python train.py --d_model=128 --qk_norm=false --init_std_o=0.0136 --lr=0.00714 --lr_head=0.0135
Each number is 500 + 40 x the weight over its row's rms, rounded and kept within 0 to 999. Layers, rows and columns count from 0. Numbers have three digits each. The size before them is the row's rms in percent of the matrix's.

# layer 3 attention query, 128x128, rms 0.0855, rows 93-127, columns 0-127
106:528512583533521480525470532547538550555502528480510446524494504506579409463561483546549542532490465515508457467450493532524491513559472553489562474500487444543511516529472498493540460537475539465511514457486549515462551522460481454458470538475401549438543536501495496420471504490518452460565489565459469476496604610449514518496542447571505528499504503499513528504509498467431398511486
102:477524554600447500438559469492535507489538525454416489513370448481556531527568521523479498478525448458513529503572529494502530562494492478572501539502509458506497528500481575536436482506568518519475500522490486532482521470494499552461535484455540495484490447520520501545505553547520509547463437468512539490546521491611522429525418489479435447583505463553540530527491499474550545533498
101:446465522459454482554508520525504480447409498447494491555456484484542573524481489544424514555567503449502481547514516577511487492562533492442502485517506558520436470554491562468464432568520513536495510462465501463451496501521454459593513442561449481541526535515452495458475510490494466516453537458490481519493505461504461551460539478547545526530510489482493531507490579362444540478428
120:436536513461548483492512497491480412505513445491458540480491518462483404503464508524474526495524509478510476478519483548551529513459529566467517507516503522534436511552520567475587422507479487491448544404516416424483539474550546496579522559510496490492540478467445492519444548534529544499581499458522383449486494514434509527541555460449496525540429514520524491498511516432433522519505
099:521462487451539534499557492536434544508458510486621465489465443474431452515491532507481576456591441478560552490444493480455453524556483487509478471480483458524522521463493494544500481523515448518504423533558512436514484463494514537540499486488489529558466522511544537504502483467482567451530510447476582553498477514502462528500505419485523510449491496523599389434451450483522478571490
096:461521507488559497526485539534524507491514588546484501488506530494491419444501557511453503537513486643528510478539541531399502473529608531576526426535515458514517478540498532515495484469468490478505564509442498431501489508547552475506486513550488469486567548561497477455514467536495527495504511475579422486461549501407433497474496544455554436531562501427494528512513510490512480535492
132:474532489500512417493495504470471380499540470502451522566438544471493459510529450480475491529515527467502500519520506472516548473521543528472521485447488519466405444471482483467450543518560494545461482476435477534516527598527475528511567504554543559552531468535500489522453541558549476550530509516576451421507490477501511501494437495478549486536484486440593476565536494383493552459507
104:486451525502513505574497517487561499527516501520526448390569536450509463495389556523526525474453587448495497444518539540544415486464510507485482488512493476472510504458557469524475524489383521460534561482491476488524514504447522511579554434506493502586508496451491445524544515548507425477501493424472480495489481450491566504459489470486481550462501454547496416525577506483549529512496
110:521503493517523506540485518511465595522541545406498528498520527497496478512534508518483460484539473515542507476517498471495545476486461406460467539582446491467559545449509555478544502432506484525483535498478581493451459502478455478475459524499509483479494440566538484553499431460448611483476485533511492553496462511483470423548598468520477489487502479525517480381488447524447427447579
120:446483415535513482552560454446520499502553450430460509559458529527573524516545516506461446475507521478409454534554418519467471489534564465518547493500518523470525490526470469518457507511472554547545442519498528515489458507519442503490594477518493529448443473475503467507451568490473493533470501494493538513489564456490484529535381546503550543533487506461583545537477530470560550451426
096:462476468546497507506479474558494437430516467454452549530483493533514424497515506541434541468453491505446483526484471465446515474501506453475442591518502536488501497491448502465446523506466534491519549523469496520558422551451525499517532489441537542505471547510460467499480559573612494517536553456494446544482510480514467434533375538517538550546474501502562517580425521439537513541516
080:512552551429510520498458465526523489581508497512488450490574557462523470512431427503454451528494455446488510527436504495491527467499434542499547453500559420490492583485509509456435554513569507578488472562487569487467557460465501499520450506473503519523455424495530487465497509530559539484525458581471476503504591572465569459560466527499538489489538482494495461489518510507517442554576
105:472555531496505488539531533452520448419505510518554548428503540491459532510438468502515489499449468461491504489507526509527457547537500512558544452434529540515481498458568530488504539509490545530491451500532472483413460468532420508391544504533469561522517526501455464547492599469485449512500445487537542465500508528554436584484478536462521521484561520448468538476467528516586490579406
101:571555456511484583474459515512495592572490507485588466510473583485525517488504530544585527542505449499562625515463528489515499488433462495499489502502487458493456511480459428519539553525488456464440465532530513521507526488438507525561467479493554440452456491540539568455485500531441531489511492540479492527465492563551526508507498496450465497501525541554468445448510466506439410486562
102:487485543464571560509489505542482595496534462439519505533432460551532432484515534454504520588500474459479447462524471598481503408459551434558470567544521578433507517512477514487480540491509449470482473526465570471544521518484545475503489528445553483461522485497514507448557452471514540522502449559558453510404539443464496509516471514485477548512483427527483556458496526551480494528505
112:517505558482538472481484484468514576467457460456506470489526408509522454487545488440542449489543507490545562503486487425526542540488409467564448505463506479488587515485520399520508552497493540380464510533546550504534504499487502517500413520490452463571527484511541486461530451469507509518463408505503478589497511515451512439502458502580438519514476475538507508512500480558512455484571
105:535478575509523448479519513581431490563458501505537519416498520394459599508483437458524503508543470525522479519466546528536551439482490523459606442550554507482491514517530484469455435460526466527451444496487461492480511491496469441487431514485482495545529473511508579506455429558445468545476512442482527469498471574460569464469532513541481502495516470545462520496443491469429490515460
110:508510527480521507523522522510518439463448506502553447463465536516512483526387517498546527492484494500537453457461541510489472478443493512424455498506484497483463519477580459519560499546545520493499514409543470462570486502560520528524519543485503440523517469434518475574503508429483417502545495530436510484452594495507506601534521458426450482569530490497515425524598506476432559512504
095:434491520544531539532529462523497477493479537506544505468559569444476481458520445415497492589467512517528475421503504557431456501463531464454498474548610504561439534496540538508431516489451513551539505443515492477493534488480481515506517559536480470501477474469453460513554431510416499459530465467545568471415462507527515512479497463532530450498550489540493489399481508453435497525573
104:477465462524500441507508516509486363588567504489476537477568564526476457529507444508486549474549601532478495537465479508595528511485501510483481508491459511535457492475441491519500408449532508584485482437492510531462491518551505479526547438488485521494492429503472564514480500499460433539529562522553489466526513458537500542569559539496517472511550509563463506488514533442418542481557
113:470486508467447511488484517493586409477501535550522504466488539564468505518430457485509468465442489457457429450541542503432404565466545552470549500475488523527482493536575472490523502460492460519521539459409400500465470461501533399526519512456473498522551522434506476485498550466488519469495567451450484412443468529451462511486513517569464515477469495477466497476528502479477484472420
121:489508560472526536526521580494516450502531490506494467520533498434524462493432492489546528440509532601564386500460553513523422486492477582503506540493563508538477451475480517538502441579540526518511468525544414488501509516500485411493490506606451459507519513449447498470467463498500420478488451494494430492525518586523493430492516453455560469511531487515463494518526463436525529522532
107:538579438569452510521536476499483519497503462496544525572365516570498514460512526498457505483493476472532489501519466495482560484483525471538479504486492527406456561471407464408510500505537486483491485501524506483508431469458505458507462554486579543469508506523460584571501559465592564522421515511537548519543511484429535526508496573506457526564483511515517464531501473536544490470533
112:484471419514460497442478471484511566528492467535544519429429509490560493462512489515555538543535474489508531568481443519494468539561439422554516483427505526452557519506495469511536542530476529422449501478553580476561499477554481537423550491527488493496415440492568458447531480394446507546516493526470509511542468530543527417476492511456482517453543476505435453494517476535505469496475
111:487526465511520554562522518526538538481517485400500548507493483496464513522522497509535471462445468552481570462534462480473555467480517417540423474564553512468466576545477526481435557519515497452512447461556559479477531573501496576479500591497481502539608439572522492487487421534456561557437472532463502497549478518460480525487537479527527496470498485485492455498480458576489440515460
096:464436529501476461498516507475522499469595471521509465468542474533488487522418516456585490497475540456460442482536522458490420515539545443478484525465472498492508413564569496507524498450407471471441491454491470507558486473554491481499571501495451501541531510565523371519486470480508493539480502409440568490474490483469494556517479516474461462472491575498458487471455453525587529508456
099:538528474507488498502458527479528518475501492466540481533511473526536532483579413489451439507489393431471481567482458506493438496546433465423543448473466525457561528564444482479475520456508456452540540525400467550516515559432507498503511480454482560533521582442437470511492535527516534500513488493520506513485446513569430504442522482451457420480562491454499512470505503556502510530425
097:488534521436575439589509566485514509576499462512529515446572447479501531461445467447549458554566483536539557482517551488490475495513422547493514470507513499471507538515573484483577453494509533515448466507579503498470501502477542499511432528470478543486487527508436556434478486530449505454467397409465535462502428543435530512496526524469495454520477505521524437466483465479485440502556
093:509480486503485486518554471491414496552470545461474500531456452555493529547584510552441543471461415498543527424557519495509529460489533423457439509554510542489528484492504575505529463447517402506430481508437482501492543511479543502453519483488564497519532444561467494550480520530489586465509538496527504569505495559488505500578546510549493467518442529539532513494419487553584493526564
099:454474550478500581525527529560475536421459597504478482477477544525518525464473462473565565564429560563516501435550531550477463399529513561500480451509464506527476570580493540514451492516439465500502495489477485525472456523538482493504516501580446405492521565529517488484552553466454502478476518514516478472443522463467489506487584511507532505595491460505497500540467471507469513494427
117:438570495494399504519458550501474468478480573455477475511546505462426513512447534491524499547512581526555525467496543488499456520539458583509521415553517424488521464535505472535485491521478470575496596452535497477487465471471517488536483533502467544546434543493478505484505465526459573467558566481497496442461515522501487452431606478447547468488506558502472429455515456473468527535516
105:460518496574472486513490545491457533509487500517507449463540496599426517465456443554534553463534464543481529468544509473517455541461512556565477497573516453490498580472532477534469483467486449491466476553498428452505571483461513451437472524438441448518515499485576478469509427532489540465494440483503548534545456535427477418500564471500491528466536529512488464469467484526442408530555
113:498508459472564480435460497501539468489483503559510540518523501448466495520414466515491557539436505501460495557487512520529406508530463569555533494488451429486510527487502507476494468530475520544496444480571551534479481477527468525540524475555390489497494535396566494455487573473536488449525595531456453455537485438477495503489433478519546546523536523572554465595495471507515541476519
142:441511518435467458498510537483513450468480482529479486581545526547541485470495510520458493503460568489475462496441471521508491494499520576442510527510438526532448487578488541514515518524522549530591495475474424448477498473528493460526528506529462431567519548495409510516447583452522466516489598498479425456461508474513513544465493477440559446532535521458498526529579580433489564449493
108:475486508454545529476474563519562404487512469506506510535551556520539427522412475469512529463473580533513502491507492547492466517494521522460508521471452430557472477537503512510543444507531469573491545545495448489463440548552502477533499463512514468552459496506462512509431506447464465469490498506459448481550593445516486464413515456458553531549544622507507504431534553460468524535553
# layer 3 attention key, 128x128, rms 0.0867, rows 93-127, columns 0-127
114:492512524516534584539492484462488498442499476510539581442544490524479566583442436447532489538563507514452492470473525505487500438482458470592508526483496487418547493504529468445533503486522514597498437526523466489502516570599491513482511490463529496568487450539501592476521491492492466473461434427531528498514462489630532536464480465469471504529476546505474471471485461504445530518558
098:560512548481487505446460510498487512436484564522540472524549512495450497502509569550489489465463537484520540433425475518482527538432544511457498504506528472536534546492426540499507474498495484459493480478499468511522466511471498517476526510546418567444484525527478442544508497547498465570547568490514448520484547473395560516491575553592471513404591453468497447518561451523473456515422
112:484547554473528569521464493479500533540528533478514488450553486492513438434533499446529501530545451533542475457460538591441526446532413450533536518486465548441507497536500485444512549504426551559537480560452529471514544486534529561490482495493483507504538404508569551445432522497475494482571529472500483513500485564561527510524507549500520551516461518531444498471549467567507476499620
098:511525496457502455524459518517545535539483457485528510514553521506574540500486440452515583517544536509546447448411520497411498481478427538497523520472418535494507525482445552444503602523524498568513495518518477502504482462602539450457456479453401493538533467488531514433458503552478512514526473540525523470481530492493449528471523543486562530462456547495497553503579519496466513515606
104:482472522586489522494528518493514428440565488538505502511464515511455532477509467611558527460458602536501565551502465509538543534524466514551439450489537477564452500417460456564607508461524457498483498506528454544465536502452453496417458522501563487437514449559491449509513560443481508495487486464491475496474468555495512533519513462520488485500527529527529433586451527504516492479444
091:470480522493525394551544506548462552453448492474504527497438512519520491500501534541452490508551502399531400514531455489469458445546470453430583455516496505498479470559547558486473505555528513487562442444525492536550538492586512511486468477415420451481513457481534537493461479503475467485535459547567567515547510464531512493496500456498552521469409530514555515500458489482469499474558
112:513491575470460515492442453517521526579452481520508495495494501481529542503501523462478513525529538510532392459462534534462475477467487499463461536514446508537532464520428500417515550529517488491493429449473550495486509411489539521542539422509415442481461521502524524440448478526540522497557527523544391555440507544486523518469469492540449583489461550509485534492505566583457512519583
099:491485492404429484443481556517497439515538463595456482540513470494530485504501525465510533516509494516459469537540494505477502430524495539547549493510481461570536470524464529445476511614549477494472527411494449506539523472501498510532500433545425537433504464432467509475532486504534411516514523525513491474540484384423494513475518525528516442504479531513574558467541479446416492497454
106:511487462569533505500481513506530516503513551472436469549518560487432490515500510557542523490469495604456589555572470480505517592499438454478535495470569526420503518496529528553510436487585499454492483499507536518501515520481480470461568563563513488479537484475478530533536491473454547473441488458428564469500463507473497491525391485530515497478482477483456431504405478564528439517464
110:500481510449461511508411492530507534566455525520444493518506438507558542508538554491450471520471468419481421484458556571423460547474484547460496474514568494509550531502472521468440508511460482452488532499457522481517462497503549502512479503538431497519511539568516476431428418585539523514552524512521470517545535420430565525461539487514471527527500492512423560441553493530558458541488
100:514465502437511487432436494473537472523435436500487501484515488538543529459503476424534417545530494437478441435428493525459485544479533544531485519446524427492519602473478508497431572497486505540514459565477526488507414472539507491514545522501357488492492486545514529506455492494440555504525559489510454514477549486478510489528571526537492486455576522462474547461480470507518421456509
097:525461528554411606558489466420483553501497577529543490443463509545476461451499535497589516526561450529487552502452502520514554552487497542501440543517437510495546487494526449466563478403478542586549472538483564486512453501523480539517529500476582433527494544479489552444473481450536485494500496462525490437457420497535451460485514498525514521522495555512445473460473498458518526497494
112:465469471407535465486473515506515442558492465580539501570476450417529520435528538524483442505426520506467446509434517472521483535423472549529540470519504458548487450450439509448471513484458441499500564428474452534486458462521549460524548513523497526465450532516459467557473532528552553557592459571540456487473527495497543567536527517503503482508535529531519519454585502473505531463480
107:526514477570481533531585476520473498431526477502525526490462520513526489487534461539519541469446564492463575521477469485545538520513454460491528490500539487512449417421506462509491474461517538531514569610512528507448547494484454551447496468482572527497564498545473443528562489399448471497555494443484497549475432512474448480503454429551494493467518496468535384549459545502520509459501
106:526541455547540535599567505419429495451442544505450460461479554485493482486459514542517507463507504473512536520503555510461531519524509480554456523483482540479502512537539405510511444503449540501491450549571522524581527510487444514448417486529491445546551470498544480475540448482551541513442447441441543441490470543536486495438454465490541484570496543471492475481504471606518515497549
104:560488536585515506496561519501523451433537496454471456512441491506469494519568533596479487501500499575476520535479468498522482516551465465525481518485513484453451519473559459527540461460478440468516458518498458534525545579482504522488457442465591474520482509518460520502569587488497540457425525454456501454451502458555523487388482497490468426520561511504491425508400488504556495537472
102:467523471476544477494564469513492562452551556501484520489474465467406448491457507528547551474537546592504502602531512423521521529531511500517522506485464482487502445522451464567515484464479505603541490462523486437449500505445417538547482491502578504439509517490474486502612523404469501464428472485472530516523459545525461424485493509498479506518515505547518449483454541525471556530452
101:422494541376502462457483558455477507591476497477554536505471531455564527498472468485536521529536499500569456511507460484507534490506434477530506498563490525563463510536501440400532529531457517473554545481588457465502557461494554505507438496525444500538510439490546476431476473525552488481478506461529501499485464532473556463484544471502519581510499514516477561578451492424416495471508
096:456491544512497540508497615496513499508533497556482455496447518494449469515491499498426460448504543567554508572476462503525527519524513450477508524393552515473516439538470495474575464486492540527509499490496519474473559537482464525542499603486548553517489451510506473522524486341434490486402509516475519524505466585507438505501464477454586495477482543497507487494505476572538536496497
099:460495473409472468467436471539514556508482498475470502504482485458507498445485490402473515585489542487536484488491550559530435500467521511511492497565532492504473477553463492524463593557503463491456486480465542500493547404505489571529516471471432505494460536508472488406406531571538535476477560550548416548495515421505491568507551490545498516526483536475483532485575487576498519504548
099:472456508420545477463503497511468528533507442500480505534489553453568472505451445453538435550507463466504482429470489500468520452478491526488568482464507511487548589471501560405518498568506548513446578471507497502501444506591622525502523448484448491475521515497573546472477465562521441540495515507562500522486521485542486450540495555423552552516484494496477541461562481438462530491531
106:533505508456519443526470484495529458535423475481514551466455515508549500486473558492430501560529508441485479456522479476426579476498510503464500519529445535491518492509540416420572542487463458538506501461527450459505501514509469447608541428429492528513539471524494497418421518573507506533490527492596494524427550483528515516535554482477500564501533528441534537486545524512430458444543
117:508537509457553517488421490513505525490502484449467498404625510563496487587492534542525504466481559438489492443455499543474547480500498505514591518488490476488502566507469549566423496455519481453528472497534526545555580484519490433434506487604443454510553537494510452455541523510525501468574474516524445455532493482453473531492572477556521456484505478485521551506444542496509535533469
107:572510492498531571513558425520492517541556451533457514473538503530470545552521470539483517523448446516491424474551474536473544484515565542539434558502506442471484497490570475515499531378456473452498505533519468554473479514460464475473440522482574486530538491535470514538542557540524538451443490401418527513486459546486472526513441496571512466556519490469488480438566510455529470527538
105:529491440555507494535488523440522521485557488513524527481478499515423517536498496616493493444495487532462532535554448476487456565515471417476494517456546504497466490424547487486510394468462471491479490540524486508522514441497506473485437539509544492447494513555434514541552427454415489459543457453457541517537493528499475511528495453577491483466506498587594453477448467489524475603474
089:495515496456473448424552534548463466522502490569517492506544545567519471503483466538522358513495477499503465438540533586463517536480495514493522494523448471469546521438480480410486502523516509507433530358495504521497486452542526482579531488502442487544503504419463505528471458530520437489481487507534495453555559434469541488495472465572529471481480480528526546553529553452481535536521
099:459482508521521603481567408501505501522503483445470451502520493456472493503546533443571462431516570569527525512548503500560560475490543506524482607518551518484456468531523515522453497471530485506528478556560584471461477542434513546516450440486505519530489516530549501494549506480487480534472521464571564485529479481477547496434477473449425501582484507578528483513510555442569471461519
101:507536484616548479471548526486512459422547523502498468503474558455441486525498452524524570491511550602550501551540450406567553542564509416483461523510502506494469426485474508542488515409521535547499525477507523487469534494487453496515496466462568503467525478519506495573539521431462474471432536531464511476525499445500468495472461522466493465484545580590538510490479456559512506534530
108:513500497573522500479446518543545527461494507532527506524480521548389457527427505563490514482491575512473519534449496552504492567479509540539481512452536440450480572451470488583498478502513459491517527565487466526533524440475458439509549512489435477474492504546443497605547597482478545483542466541501508545509462489476477526503508482506584487423537485458553476497495499584518513492389
114:507462542467553446493517566522517550520446516468522583525404493461535507453492472500519469494571483514567551531543450426487556506462483408526550512458533542470492463432478514462578524452517469527479562482544515538557549537478535444542522486494513599473492416506503529508476476477483563579477526493572526508491500586609480558489514505488493505513491531517513487456538494525497530497546
108:479474530489502466505546524523462495593468541477559510499414519486488475432482413455506473505455448494512555516578469452476504457490431384480528494479521525484488501548561506449559481514512556535430474500406493503503520511527461581543487530482525578481550442492577575438502523477494406478431518498492559502472501476516513514591512467496516547521466498534518507521463507533498495452541
101:529504510511565482498529477448525438469583492508486561477450494479426447530516502526544499483442569483533595532539457428505522543531492456521481500505560465498495515533542532537552484490529488492570507457517497509512459524521435544521466576505611509464492504541472491530576503476414513450498533507484531484459426535563524453525495451506532507490451500448517452546455461517528598540405
101:477498485522454514483483478484498455580538452450499509489460527534573543535546454471546464510530509470550433452530492463484471470477508587531501524540442509495427442516542463479478538570485470584451527482469433509485503489559530548500504425519481499466458469551496480380419447514572528481490513497542462483467509461567574492470514501515491518519467533553402536456579512458452479510495
113:462545524436469508532468514491483517576487500442498505519468510486575534441554537424470471547555458460513429432461487531430456454429509473457549470512470517549558515484512549398534588508513527483468493550470478462512496499477546507559470452508479437523502457478569484426425464565517483491547485538528457506521512504506525501539553559452481560523504491488490536519524517480430464466596
115:492506525454452446535505522488491528559469451496484557521464471390497501479535510438444500522547515508573428543513515505468505500550466480495568472487516541485521415507449447439574521564572512501524478450534517477524514475541510531539520493482447557555560483434545501482368517513490444539533592485515465507474555450494522548544519516498523561539440480517486551514520474490465488437548
# layer 3 attention value, 128x128, rms 0.0892, rows 64-83, columns 0-127
111:469474496488532484511466533513531430579561505435490523566489543425474567561502494520511403474503460495488508561542533470503484451505476471546477511536500508491494524477457457509536405513505479547459494550589551548482510526444507447510439544479454535496536489466508485451531492502423492481522495519462506468434510501503513508479580499519555528473493398474508513572509426555443507371500
098:519436476454436537502534422566496504455485486476519549517524513456483425457497555512493454510491532540482491550509388493462428518595447513516546548417487544493502539527537487463399437531520468468505509530449565519513472450510505492556476481532529492494523484519471485491505512462457498441433523562505464433454515492539407467470501491510489520457456457451562481531522482405489504494567
101:435485552439454504489473530533528568462488459495462463478530490520494445523446528473514541412464469475423481463481499537501593508509461448483561507492494549459511490439509541540481551495491478486508554458438491485489505520491514491558494382477402518466559485449530499539555545495521448577527471478537491476523529503514488502486452426488451549551477594569491504451469489416550520545523
107:551452509520489526544478530492495501504493465474463524464462481559523471506494430516512532484450484436538510463443503498527578521511441433493442481445540507485606599565521557532503547450485472467472513521487496451461453447448531557516518451493461548461535560546489502463434536456474511488482488467502456435581478547465567541525452466497485497590461554526477533449489478514463450595492
098:526502423558556499457497453469512574474491518469511496470464499471467542478588485504488478529444521496557465484541443440495527555499481519542489528522474473508518514518566536488525519548498517509482514485517493438610453507533546545485474558528450485510464442510542503419489383492462491466505523506450470541466504465558505498375469535527455547573562505478582559527523440453512468465465
108:472487461544474469503445517526522519477456493551493573516580477535547523466473445508533511495481493505502516414518518554488508419496536457467458502441502525555417459522468486491522502434567534518570482400406431522552488402499462490473419472541475511531512470483513567562448553473499493489527559511536485542508513513497488518479560514461504505535499435465499543461502578579507537558527
098:524542563468534485482536443548443523469506474518492514440455492543534483467496497490479501535482577444546586487465454547457514533471475426510511466523519527489439507572488479523436444466496522495589449460478514487451432413490467616470574496549483432513489489488496520533458526547457486535479505489432557495522445487534509560494532561530422528487556448495525549510540514450438494492465
098:455498515501569471511467461509505530544538473437529509560513514491584454485544519497505495478543479493484459505458543480530494452504528425536444498557505452506523502525487538472520480523451541527566471615546535569519515409470473472472518524488439582616496494488511464503534567539431501519566506512521522420517568492556475506560510498468461484505447455486533500411474411486526497454495
093:502488526463434595532439540472472444508487558511436490505522458510411528424555489456514527455461480575425515546471552502434498485532517509520474438514505454521527487446484472514533423479519489509519511542531484471490628512493591479560492495506485460522466523466481535413509530541527528567509532459487491496538595520452516489505445509504535482513411523479539503465505523553498440462465
101:498493435543446539483492500451596485488489507497525561490608589521467490536510510437521502480501457476499466549483452525490464536589500506565470477491508520515488549523517471461502532389459472484400465506534489513527490497495532483517531518524483426501527545483522485540456531514535494498520568569518479507566436457536496486500446423556517485558574512564477487568497409488460484451556
089:506393478490469492470493478429502570432402524498528599532569459467460469501543467469495562482511516467559501464533499479478465469466568522484476521494516520406556551483528464502460523548434497504494564562492459485508525547550528480539556480536511504462492435526420582438522484470561496498525441435490466465513515473473476528494502531531459483467446501486493588442496476507495506531430
103:509535553482431497509542438443489480433549548549481536420510482473535464491570528478509497485546428567532413505508480528526464609427493486445473441566501494499527553469480496487483518505483564572481461534470566447518544511503517442588516474511489464497538484430496508537546450512494509511468532526480456469483534544494491522489433475484607514443502492546486486461560534487527539513578
115:446542488525529520404485493519459457535410506519504629473497470586559532515444480533458490455504496434466561441520534501413506533546479496465530465456539514472490548525411511581528520462525480480517502490452480490493550523491521555491552398491491511495518460504532541486470494461504553511471486445493552482528516521515514576437517485520487442464491486551514439445539586539528495541485
092:443432511578472578442456480451631415575445508539480531502524510422475492518540526491532475553526515546522488606495549531420479491447496511512501487498490538479481502556487504503475528492551463491504458527495504532504479485438540521486553513540433477476524484510553504576470536510504485566456471485436446492561528571481538491524452464472430530552481525545538498466537532457459456487507
104:499615421458563493484517486472522500519478493486511476537448516508524537574520532488500504476502472466495505493509488425452546485501566467564464565476435585451377509535482529598565473523471463452525501454538395532487468505484466491498498507504483520539451537581473551531486503507503507509457494513497566508430474487537486454550479505427461496504551486506447475562444511526468504564459
103:458485555496566457437475570482494466449476487463456498513532493523535546550540465533529488538505462479479449552552489498427493474463519480563478517400513484492511484450504448567591445558493538491514459521501450497413510496436456491454502510487499542483532501510534437506526518539562508558495467496516487474504524571532536408576530530516484428463443475492594583519474524566482545465498
096:504470505436436552492474510544506593463463533482453468529493494609513449543519467494499505523461552511510523436490533484485500451530489472516522453444497471510496537476486547505414537459416478455487533474524560530505543475537479529542535464486485476456517545478507518489481511433536449458503557517499523413581421469425468591518438420492531473558528493547467450498512509444578478505543
108:461561507479540553498503518513514485495479472553494487549459518570583542463498437531466484479565468474561599506489535548472551446400607476435463465521482468550420449487495490537513543527588482511509446541516499514445470385485557527511505504480486530507519515515514497524476535500466500543474476503508512537462498486522507507469574501422391488449506457454515495462532523525479524547465
096:524532544570414501480486530490557479529442446505529591413520484469428516476521439530532448495519472466491526541444451568502448472529484426560574463478480479465480525576508517476536422424533522506530557547477542533496484410505464563532502492547475483541506487514474524558523587509496495529534515457524408520521526512465533554450510466470446499455465512525478523444521504440485504502475
108:466488479462447598546474554553520569521520459503540536523460550463465536487545438557523487464576466462454499507521480533478448439492509456569536462440503471509472478526463483460476430474489536460457484479465517542535460500454519512442549440545478471546511487454517564531531513545527488517550465529532472537547459577499456492423526493523543488429487482560517420453485446448597523503538
# layer 3 attention output (transposed), 128x128, rms 0.111, rows 64-82, columns 0-127
100:536463522472563510469485438517503561472482513625503545454593478492499483419551496443487534540518500523505536434508433471441522522464507471466451427498508487506484510546589541524471534527478531502467529502489459509468451498577478532504582548507477514538527515471531504501455503497512481500498482424526542450504471503464468579538492478475405492465526629511480442468496509504434555553487
111:447508537473462493463476551456536530503541537524495444526400542433497523499404483546524513472525441509538558473529504434483579442495445545504509490480491488540442521423449502563489484431519567484492495523540438496440483503501478477470514467455471490521549538436532529496529484488517469569579514481563547551587508500470447515579449458505489474520514601550504509557473475521519461481517
101:490567502509441536516498443510539449548521413468489489508458490547553490479528468532480496532480571532604528558487502501583527453547451481448415557478527496505485520481457422518502514475488508539436504489595552492442528501483504521484492543499505487501423478505462535528533403473499459525448559542491497541480449518472515395524484479503540477420494432476574539553497479501459515533539
098:506553421506503499488489509506484490522445477465507538422503518539481501483456514451469516527521522543524448534500452556522471431543553511456563542441520430507450503473528507466567475471525473504463494426522558460510529452479493480388530536494556507475470494521409539522546464547507477548456484481535535527434474548580453441476561524499508534465560481469537541414606490491548537463527
104:462591483434462529479501489500489436482571519482526450517506576462516476529448453537556494465519487492479508525524456434484539447473447619471487487483467492472511499501536459530508490541476493488477476555480464502454507560494533493484531476434482438459585553378500486530475583560612503529543484541486510432498503498572465512447550512483491494490514540501513429534543535515525500483433
098:584501555411531501519531505511502475518568526479526463526500522487422494473563508479501439449492516506470563514542489427508556567467478499518523484472532479446568542434461500478461555492468531553480490572481578500477538477476482437557564512523542534537485510548542371546535514512473545432496468519445493529484481476490511473499460554512574479484452522497458456449513469466459407452491
097:535535509450481494462536538458583506557499528450497512459519551492430496581425550468528478471462449515481433520486495435547509532502503479422501540464525476517538565448430554454534508422538492552515459478496534457528514530510482496538492430497541497524568506460535509479551467536554582470521467561543516499497455511466505470470457441522590511558442560426458451482501477571480464492506
105:522457501536519528528517475512483521471486508541480492449540475545440558452455566481477479549433586555554492490619485525460539534513460533393478547513478519502500517520493485546512524484522502468489553396439533503447520507509576470526513499537526481461553448479465453493509395409504466510465557506534485513490504514431524514493523462545490494486538513500539429458526444547427545541549
098:464508491498497469456539435470502577469567549482443559543552497480524517477483466585484517533482550510484493515525491568467504504494541559538475581505445526445520522544472468456487526559451516501473455564570523505572402476561474502495486574498510615518467430519446514485538488492478471443500453500490485452499457444502490500499591509433452503512526447439445506524466525497529485578497
098:455489535494575470474452445567512518490528469436448426445411502419428541536518486482464523470498493496539502444496513466533490457450474474481567487509556467532476477483471567532430495573471554458520524509524575506539521500502530458488479545486562463505525445478563535509583504578475471447528505502555541447472476478551457502458539506526540507418509440576493524535487537539540527452468
077:470549568547505535544495541506427379524512521494507386529482524566518487493487514552478426549529404519422539515478484478505547463484464552533497451543519507535453457499522493485589476544508409465531514497490435553518465469480554550577480493511490516526468492533510481512520521517539525511481522465470431516505499542524508576505562496377477511492559475502474481482536465516455490466476
097:500440510548510495472505480516506501534429451576545420520473453504492535449489502544490447529488574472618521548445542488470562404528490560472524535473512554474405499528638518510513513543452463431483504475498455496499445488484518426490482525544520502507504517523540489507478521464498465495536482528547495524527562476502546523491543506456470466524489491523449586533411480504532535466447
119:567470523450478532495512491477530448488522539545513423500522525491474470454545485475474535508519413542463546493477436474667504467499508522513480572490526478493485531488551527436486550451553525542517504480510474498512506430515517509519488542518519535449552501524470455523528506559515493456507518565463440543464476502477464407521520517480484568579490435416525570505475478444512415486562
092:552520560450499460523506471483490532440517496572482482509496528527500473455404501458432526461481482513569536450483439438524505488495562566522457530508552458539426523504490503555505591501479502493504493481449481528502486495530545542591465485508528571500430441355461535480516544490494511487604489522578500516466486473468533484513552511476513502432487455483517488571457521455551506498497
093:491488458503418526456490600528519553548545507415482439462556485510511426512484440494495489514483504472472507508448526535550470544471464510452487407568518476543521503455455525492453517490557534555470501575508562511455508512476475503553484529546460445499552437503564503440517497547468499493539578484458461536543525500440580476499478559527561466483483460425537448535549478476544566485493
087:540512434494511521555485531489492523582548501567501519473536497525434475433466485494489524515460522543466527444482458562527503511501571486506473497519474444442456508518482532433466479452571473488515576528497596589560547470498542486514537559504539540522477525504486495451539453499497537485442520427479488557528474485489478591504491533481447539550482480447422481410512497439423431445499
081:477522521598499485467462486468499499513455412463474504477451522489543504414496593489445538528498492530487455557578517405519513470525542481503523535453490585500459517556501477469482468480601519511512447492501467442482500478457540443541473543468496415475482506515482486539517427535455490493499495475516496554507450528497490466529553504524523584503457477543471639562496505565482482488535
111:547428526459474432533565524453496458460554466482528588434567469477417510511458553449510474506452521547482459514468473555538474516564529530465520498472557474512521541468483495484485543443472522563510541460434544482535466493547515509633464422529474535545530481549452445508471517531509511462488477503461393523514488509474512501449468472503521496598476512512502514438479481537490555521523
082:512486482505499458490500526469468479479500527563413463503475545472482518454445531514515471498512476548500565447569530464535548480474520545455507527498529546526496546436493488498481542510543502528351485450490557521506498555625509504529438433521541521434491478548574474512494549477454562451535499546529514488477467569503488507507555469453566523491485476441433433506475422494491447471541